{"head_dim": 32, "vocab_size": 5382, "positions": "rope", "attn_scale": 0.306, "bias": "qkv", "init_std_down": 0.00308, "lr_head": 0.00948, "decay_fraction": 0.607, "decay_shape": "sqrt", "final_lr_fraction": 0.0, "batch_tokens": 16384}
Each number is 500 + 50 x the weight over its row's rms, rounded and kept within 0 to 999. Layers, rows and columns count from 0. Numbers have three digits each. The size before them is the row's rms in percent of the matrix's.

# layer 5 MLP down, 192x768, rms 0.1, rows 0-191, columns 192-223
096:472497481492398515492419493462632502522519425366461467573471493507424491580430461527497480544589
104:571496506461437588503457580404586515566543421412519540416546481501490503502472510498525495554409
102:498493453321344444519467421624454510545473482546470558477527535497431502469509496491451535494450
102:516481508366479419487440385500454509528559536493517460454535507494596500596369471508495425478496
097:516493556361529435509530568596481505496535413586497501452413528447400492496544394500503426535463
096:453479553589519591511493628496517497398406528522573451562518378486468495453479469503462440431515
095:477485500450496583511513499500483508504511478542546580592512581516568503502585480483504520573524
104:470490603588478571520528556509521477543518493589538564415542526524479497690516493501482533512482
102:436504544601498509528583490570466506590417517487539471407523501522442497524611562515531571457458
101:517499517566473536517462408540537506459481429541428484528457543508460500477545444513508424387443
097:458511485541458479492608471440422496531517479437430500514509410486478506498545454505544511550438
099:468484464531559473501546427523536522537561489553363595494532541504477491530535432505463458394484
096:528515411394506584483529558504621506475485522624485439367434533527486479496532551488487435463502
099:467498468536492598504422491534468518552375514486493495554529535485558515527511477480512587537418
103:493504490524376511520556480658580515481481425496522617441529525521607495508468622493516443470629
098:405508422480491458495528410544460532477598502440541459508392480491600528434481474480493483461452
102:636485536583490484499533537494483517400452525549496357491496465494523496505537399493488482505435
100:454502576481605573499539554579506496438475515480484470411493543496528509496477494511487563512503
099:504526418573539430518548500623505512516524482581535533406526502491463496459607546496502466584546
110:500501509506484453494524555478468494551525474434519455545491436490469490437499536498486487480449
106:460509481519437394493519481570503525404586512581474589610500429481558496491432503502499453491429
096:453512488422410572491521433582461470568508481484449503488541473499458509512539492516502491481479
100:488495479538446481475440518610429478609462540514576614466458508517598468503501496514476539524426
094:438497498518469503505540575538514475521466399475565552381597613500468487455497533502508439509455
093:512478597584512476493407461536492504487440422518470526587534522468567497518441600485487566368443
102:553487593497492586530411428573553505481522429573568474470503514493537497397430430510476400503536
097:590493582469444421499411568479507504423546430564520506492428386492394503571450446512514504408486
112:523491485503460563492436483479539503297479533609551464450506432483399478568488533491551297478422
102:568505529483379556503488567503429498499416407469440485538566500469434506554476471508531552502392
098:423510523445446517502508576500469480533538481410522468590427591520509519493508503538502507596378
100:507495438560517417499646408583517523473522418453521479537448450483524493529574525516477578474536
104:499466542567459563475543299560470503379453483377501462454478508488542479532554586479479427516450
097:429508573503458533512589493514462501604624527462534525486487455514552488369506510494503468565532
101:492495611503489579515513475444509465520467451441567518528336573516458501407422556487503484500511
100:489503652444445454533487509434484486545450439483533458556460478490567510499491472493469567459537
098:516490361534519608504554588489516522507481419561486471504492503479521484485432603499468574532443
099:470510508577529576512513607523541496484570456588531499537506606508503489515462588478491450406541
104:567484473494482644487515519418445528546578425517470512522553592532565496565470445486526438469481
096:577504518518434592457483394503427490536471518411485533583407595499544499504564526470461514418438
102:473503521559516587541521561498510476555415582485572491531568512513523490513515482514500518579544
095:378493481449439541530467398509596465463619552535405433451550391540401520579444452511493499443391
103:546506555519532592472502563514592509593525457452487536472544461513373498416530476517524450485491
099:404506558565440411489445404422480520402500506448470477442459475485540498485462532483478414516415
098:410493491552547512499479558569593489418483513546478539520393544496475496476529522514495410462447
101:577508441537440512504542443450472481403518446473431479478474441506495518540447366494492600357629
102:509487414445430608516533605428540477655526443540529552497400496526443500425535586483485578517539
099:536491595458435614482515466535519513588577408529550549645426489492507500557474550513484388537459
094:480517528502482592502500636470522498426503564497464459505556441496464529466470525506475460554386
100:516516550509517477513492434423465522426546587500632518543492451504608503465521596478445528602440
097:538504536479530513512512468484432475484466387474410526573642479464474510359467607501513481399584
104:503503581562495598482480434604569507428512443388575505521514449489544494382493415473503508524450
099:445528556436458497484473505611459478579582534553487409382499423504560502447432447505509429444538
102:554512554545431437513444337475469512514574490503547546561587494501529502538524543492498520598455
094:445494380501507468480543606578429512427544511620481431500503551508488504510446545487514518426495
098:431499405591498465479345542507458478426582453482431546534478372526545504486395432509534556574253
100:434512639487524466498448452454421503561309547486513558577508505512435500596472577507492631554324
098:406502528442421459472467480548365489462418430408526416519491498489440501510479599497478511496399
096:561508538537434513494549365527511492493524409497455497503429601485461514365445577494483527419527
102:473492548376516521454625582583581495538478577545411498463483643511455490496459566507498461482558
102:514508421503466513507422402528501481417438426552473427484490432490399515406540439498491453475391
101:518519592481576482489468485430496498576511622578497483536410464522470502503491577504503546495466
101:527486458518464551508411412543463503464504396462478422474472520512425498504487572517510477548510
097:472494563475432519552435485442433505381366577581623425529521541477593494538504513500483322578499
091:593509577439370523500508447521455477516489570531449442534485522509476525469462528535482457564455
100:543509489559481396518527389461584537506446409437514518435576519483475509433499483503471542563492
099:456491643514498472504508531595492529499603523515452527495515480497512500577484485515483472536496
096:494527554492477434508609639552569485449642558625453480432618458502463500567421554514503497497469
103:567478424538494491498554384495606491542405603433456559509450429501522514512520561492508499467523
097:429501453479410514458526490434449521532531508470551455451483517508460520443451570518502496544479
101:506477530532492455477428419504499501442548535450464431473450379496497506426511507504507528496519
096:558518460475422551486526646414478502393552456585484502452480527556527503530579505504503396581466
099:413508396525602415495504462447422483386548534445442529574526526471572502497440556508556577496564
097:479487471433357534513544550444506524445475439399419718542552562473573505510446435468499585525506
101:479498446575553556486539365591504479462484622412525490455450401485462513608554569501513640441455
102:588490517542499541507551428533495502521496418524559581533552539504532477456552512535502556620470
096:590495358422480488496402556498562486563502545490534400530582527482410503493587555489514589582516
101:596511501439533578489541539448526498574573543457438616465551585520600511532380468496516480533444
095:501498526572522524530485492628542499515476562565509529547610516510513493442467482535483513465439
094:612480429404507569518604562537480491518414550523476483501479514477544493449379524492465446516425
101:436507569698562458475492505487457494427566504554482545504585567516511485562494563476476519552410
099:517499461448443489513526478538516486560472473478433481493417592479472529470555468480512561516470
099:461507496493592345483477527547498477509485456508543471367572464489466529492425478520498576452444
096:517502429578475521508530478521396466428479434454562510591524413488502508564448575517501490385521
105:516515452563579492499432448424522493555505525487509485500567557504548504457504380512479494428505
100:475497400403545549498496446423507499619518463526550393452396587520507498488444473492466533528546
101:657518521576537539549442497552463523691439574508503494581608516493545478469520433522465521518428
098:507501482466507496499445487423465487514534471522438503573586490490480481535525446486490552545483
095:522489473547377571520475573550566480529564503533507583581522542529521514490512468490499587531450
096:416509436469582404504516465564494519450395554537413539411445527513576475509537524488567595509391
104:461506605488388487492535451438597502534466450528528485487534506517445497568582480526520409519561
105:509503512513498518506518522504508499564545523465551498479499536507474503573559481511522486545479
098:469504583567627444486662680488469501539510432425428490452432534491421478465463604515478584554415
096:471499509515457507509466509496505528528500520583457515475540612525439474512501510485502431545509
098:456500487510616521525481520498477501525559454513481526544511575510460508465519462494475494609534
094:551491496469543491520535545446545514557510513539449573502522495511555490518571548489491569564540
100:448497525352385345490510515413491462457517537453516420484456570496424505431585505485485442574514
101:418514407519492409481419509492438499418583508440517534581450365494592490457584490501530554492527
096:540524522519525541468603456547478509544452530535450443553481547483485474443551573524507563394433
101:476482619506615330502559557576613499493476566518482449620537515468703500508409580498498591478454
099:365494549470446505508529595445517536490539594469435528607509544493491502491542394509545557544540
096:495503513501463411492507602420498519534585583532459466357564536475548496501494461498452495487507
103:492486566453431474500610455425404509488501576429472541452514562481408488476472498489529507458532
098:544485394409460451514536566474502482481627566491493523439470567496494496574503463520520521633590
098:527476569528603457506466548455508492546486563437455445529567445527512475485461544502496474538544
098:447496574564592457512442420503443510520495545541538554470514460491438503576542453489486561546501
097:522499439515475420484626526443581530449466495481548603436591509478443477520529491496471478584544
096:523504513517498613482504521543426512491550527451449426596514445482453500608498446471495483561505
105:536494513374408515499458469629505501591491491507675636486508564489465492474454504495509522356491
097:442493508456572481518338566546466493430418520696467607484477600516491493427539484476489562494512
101:479507494571498417485460525590454510572461560370561546513483479488526480516516538477504522485444
097:465516369474459563482657559464431500530527380408538557449473490486482501480544405487518424449520
091:535491489600498511492557566577477496364530566548479564528517373513594489432491393492481480483434
098:528479408500419459504429566587522504479599576544466570542537526521553481448574399509476406484498
101:462507484504513509481594377541471512464560488505573509456547497477528495467501492483443394451507
107:495500502468453492500496531569543508449349525568523544466444440517493488512364428465504456413568
098:508496493484467501474543519387547502471456466571435491394567482493400513373528353488488459467411
096:426493507511502631499409555537532469423566518473500416397413536516475493581443545532509550443509
097:430492601372559544491518488540421532641501464494444565504502560480425500483452485489536456404514
098:526462527511519597514442494497539525612496542597482539465488498469434477559499423493506585391387
099:541500520517441530523509490523482495500565485429473536514499516503434499545488550507499456512535
105:463499597461569433484487493586461483478501508619482498476495535488484508505520470496522517543480
102:548496527526521565497632387544578483488465528446449525541457456517565477532477524518475565557561
101:598514467438527559521425403544513507624572393479516536676488578515539524476483382527477533579485
100:549494512402445414518497458453357484489544509455409483469434687493427492522467467506490539451488
100:456498516561465439512428432505529507505469450607442534445482439498529482497462502481530503518516
101:587491503645529376531416483455444523550482618512540612507545524489494490618476454500490536515452
100:462478514316614413518362500499589492509456461370509516482467499531479493467388453498514522377391
098:556495551464528498529400610438510483512484428457608453488471557464448501472538424514506448547481
096:460500578461452438473506589510378477556585564532451493434539537516511502437442625503472527437427
102:466517537473587419509403401580487486519576394603367490448546554523518493528431574516465677497579
100:490494528519547514458490536458498495392444439470520448494504483485383499490409459515513479412497
100:504518468510486457479494478485492513553592533455464368575535588497473500533522541508513476480556
099:470514491556642469500518423504475516475536541506469449546411535477534484518576568510502578506471
108:578491559498479604484584536503535528517529578539588509449491583464533495537464494474472622579391
101:465502553553535544524554536509450501505468455433570431525546451504508489458578579504493460512500
092:406484495590481469529429518464606532532546567412513501490410569473338497523480604532500534508514
102:513495547573509479536590527464398532510533547446524572546556415497569512488439473500469582398662
100:459498588527449633513426627541594530512524519539458641550454567513456498516495575523480551547508
102:519509456509517461508409479541518479488443481468468482653580533518356496528426562496471393496448
101:538505584529598414498527434488528517400422602485501490464519454501474477452606570490515543559433
093:453485477497440535464315491457514523504428447495511450528465544506368529329447471475460455546504
101:463499531378445476534633428582579485492519444468554449463532514505554514595555502493521517497561
102:500499520425502554488391492427493478427570504467344458567500496513455503535508437511506530438514
097:460491558514544488510549463611527479518443588513437486477527548501376503541426465502500498526608
109:511502442537493479522464457415448513559682397454543501482527500519538501513514528486511669608423
096:481484594546491456486442577427542481544506519448391419378419550508532488401378482478522471501548
095:497508621509544486493444562500586487551424539469555450416480614537420495464472615491514616609490
098:383505539448616464507466490588503494501536583413432529557670561514502501421546567482514610425555
097:490489520561449508487497544514497490430567519625421470586512500499601508407551542497507634493573
097:532489487571476446474403484438538489485578445533459493462596544468457488523443408509514555487532
096:531522370450621490522415542568528504527553465585414556525469475478412495550485556509475445518567
104:566531447455602469527456429449502483477522547581595419488484611504481501520478459511476448553474
187:420500514489489533499486493465513502574540453492489533488608522519533503556526487498514544569509
095:390513474452502456498609570435489496456616623450471546405458482523485518471558557483543503459494
100:548492601500497386489539558526565504567519480524438474511513556501560508427538508490482581633425
102:448487506355470522499512545517605509442494457520578505453485552500492499464452352493504547525517
093:486498506480497490495504537567465497453472547434505587608466426499495491564464595504501485444421
098:519503461563460554526483487515510486646429392561422553481585552511482497512539408492507596509553
101:623500640573464360513563463510566477501483493464587526523490520500429499510527686491502570555553
098:552499424566402560491442475542436509555550502473534459397581457516430510558490530490486395393463
097:403490457510372522519474515498427459518440515564522494366591472494458502473350507486485495526498
094:560503528563413604503452472451451476569473443554465462454526505500395503499391470490512421453403
099:453514479541495417480436476599586508585492436461457523544452474493501502489419448513505514450514
101:513512499487604442523505521490536497522408398427553448577505469519488502514505405534494509483448
099:583515433627540482500554455495481531525402456537482446615438596484500499570479511505492449498450
097:519501507500464433505489604502513485505419534459450620565516617546455472546555522475506402592462
100:492515595521554453482463553526514496429544500580553567495474587502429496500425460494490581373434
100:495520372512491568495480513496415504508483428578560505472485537475518478529544571486501456495539
105:567498534487530498489486636524473520387450421409468410540516513462565486483446453507505479519515
098:535490408498380467513550433498457489468578556468544467539533476511562499400368580497478456459626
100:511499610476464502475478560453502483407532456643536482418469537512413498547406529533501442496476
098:523486524530452449478478523519576491512596555488480454607546509540574495544472506493460595506515
098:521492392537479504486393551535443501513574507532542582507454527503420511469457576509524443500476
102:518503551363443509485392467404438483586498493533534434511534626492514505381465378494460492438551
099:494501304588460553514443568437471482547490557535501500484508477514522510461431510500500534460443
106:559488472550541447516496462550469517358448524564548562464482544498479496446495423490483462530520
106:554503491558525549521546506473505528455394531487637497461586479518568495535482554515499591397482
101:429509490535506496499492510532494464442490463508501524488515535486393507531503490490504457523610
100:441504470501465546490497522518549519564510577427498461545428545493508508516560574523472422558494
089:485503482449477593516473601475520503565418499457475448569505522508389500472409510504503527551434
101:601493551385467560524388479383462479570427352484455478524540533513402489524385582485502550487552
094:483509552524537426475424564548530510394499500534347482448586530531623482485555526509505439478529
097:545522438452542581478586518446371476490523508522492602541368544507560510529503542515548497566603
099:507476575530443497503476534529489495552440484506435505441609491488551482438525515492499463566458
101:528495579503563420493523410540521498481594496436563426567456578505544502560503623490503469457599
094:543495580541529599508483542543592511540475536434398537615493412526520507571480492519468519413438
096:461522478468518438519576402504535484484515516500591580593514538486400480506468459524512501456529
103:398518468487510475512545407491602475540507374462534491513517515519593503500484565494498535476539
102:499496394433573412504514505485491468588481465508427377572486549509440519518606574516491474420574
105:487476447477577550484506631463534507471551492568412508550537564513496462437502473479501539503470
097:418532523550396588509477504458522500475486437557496534437478542497514494553447525507507429533565
103:425500518440443634481551492552450502508497434498534573515553549507600506546472458495497513610551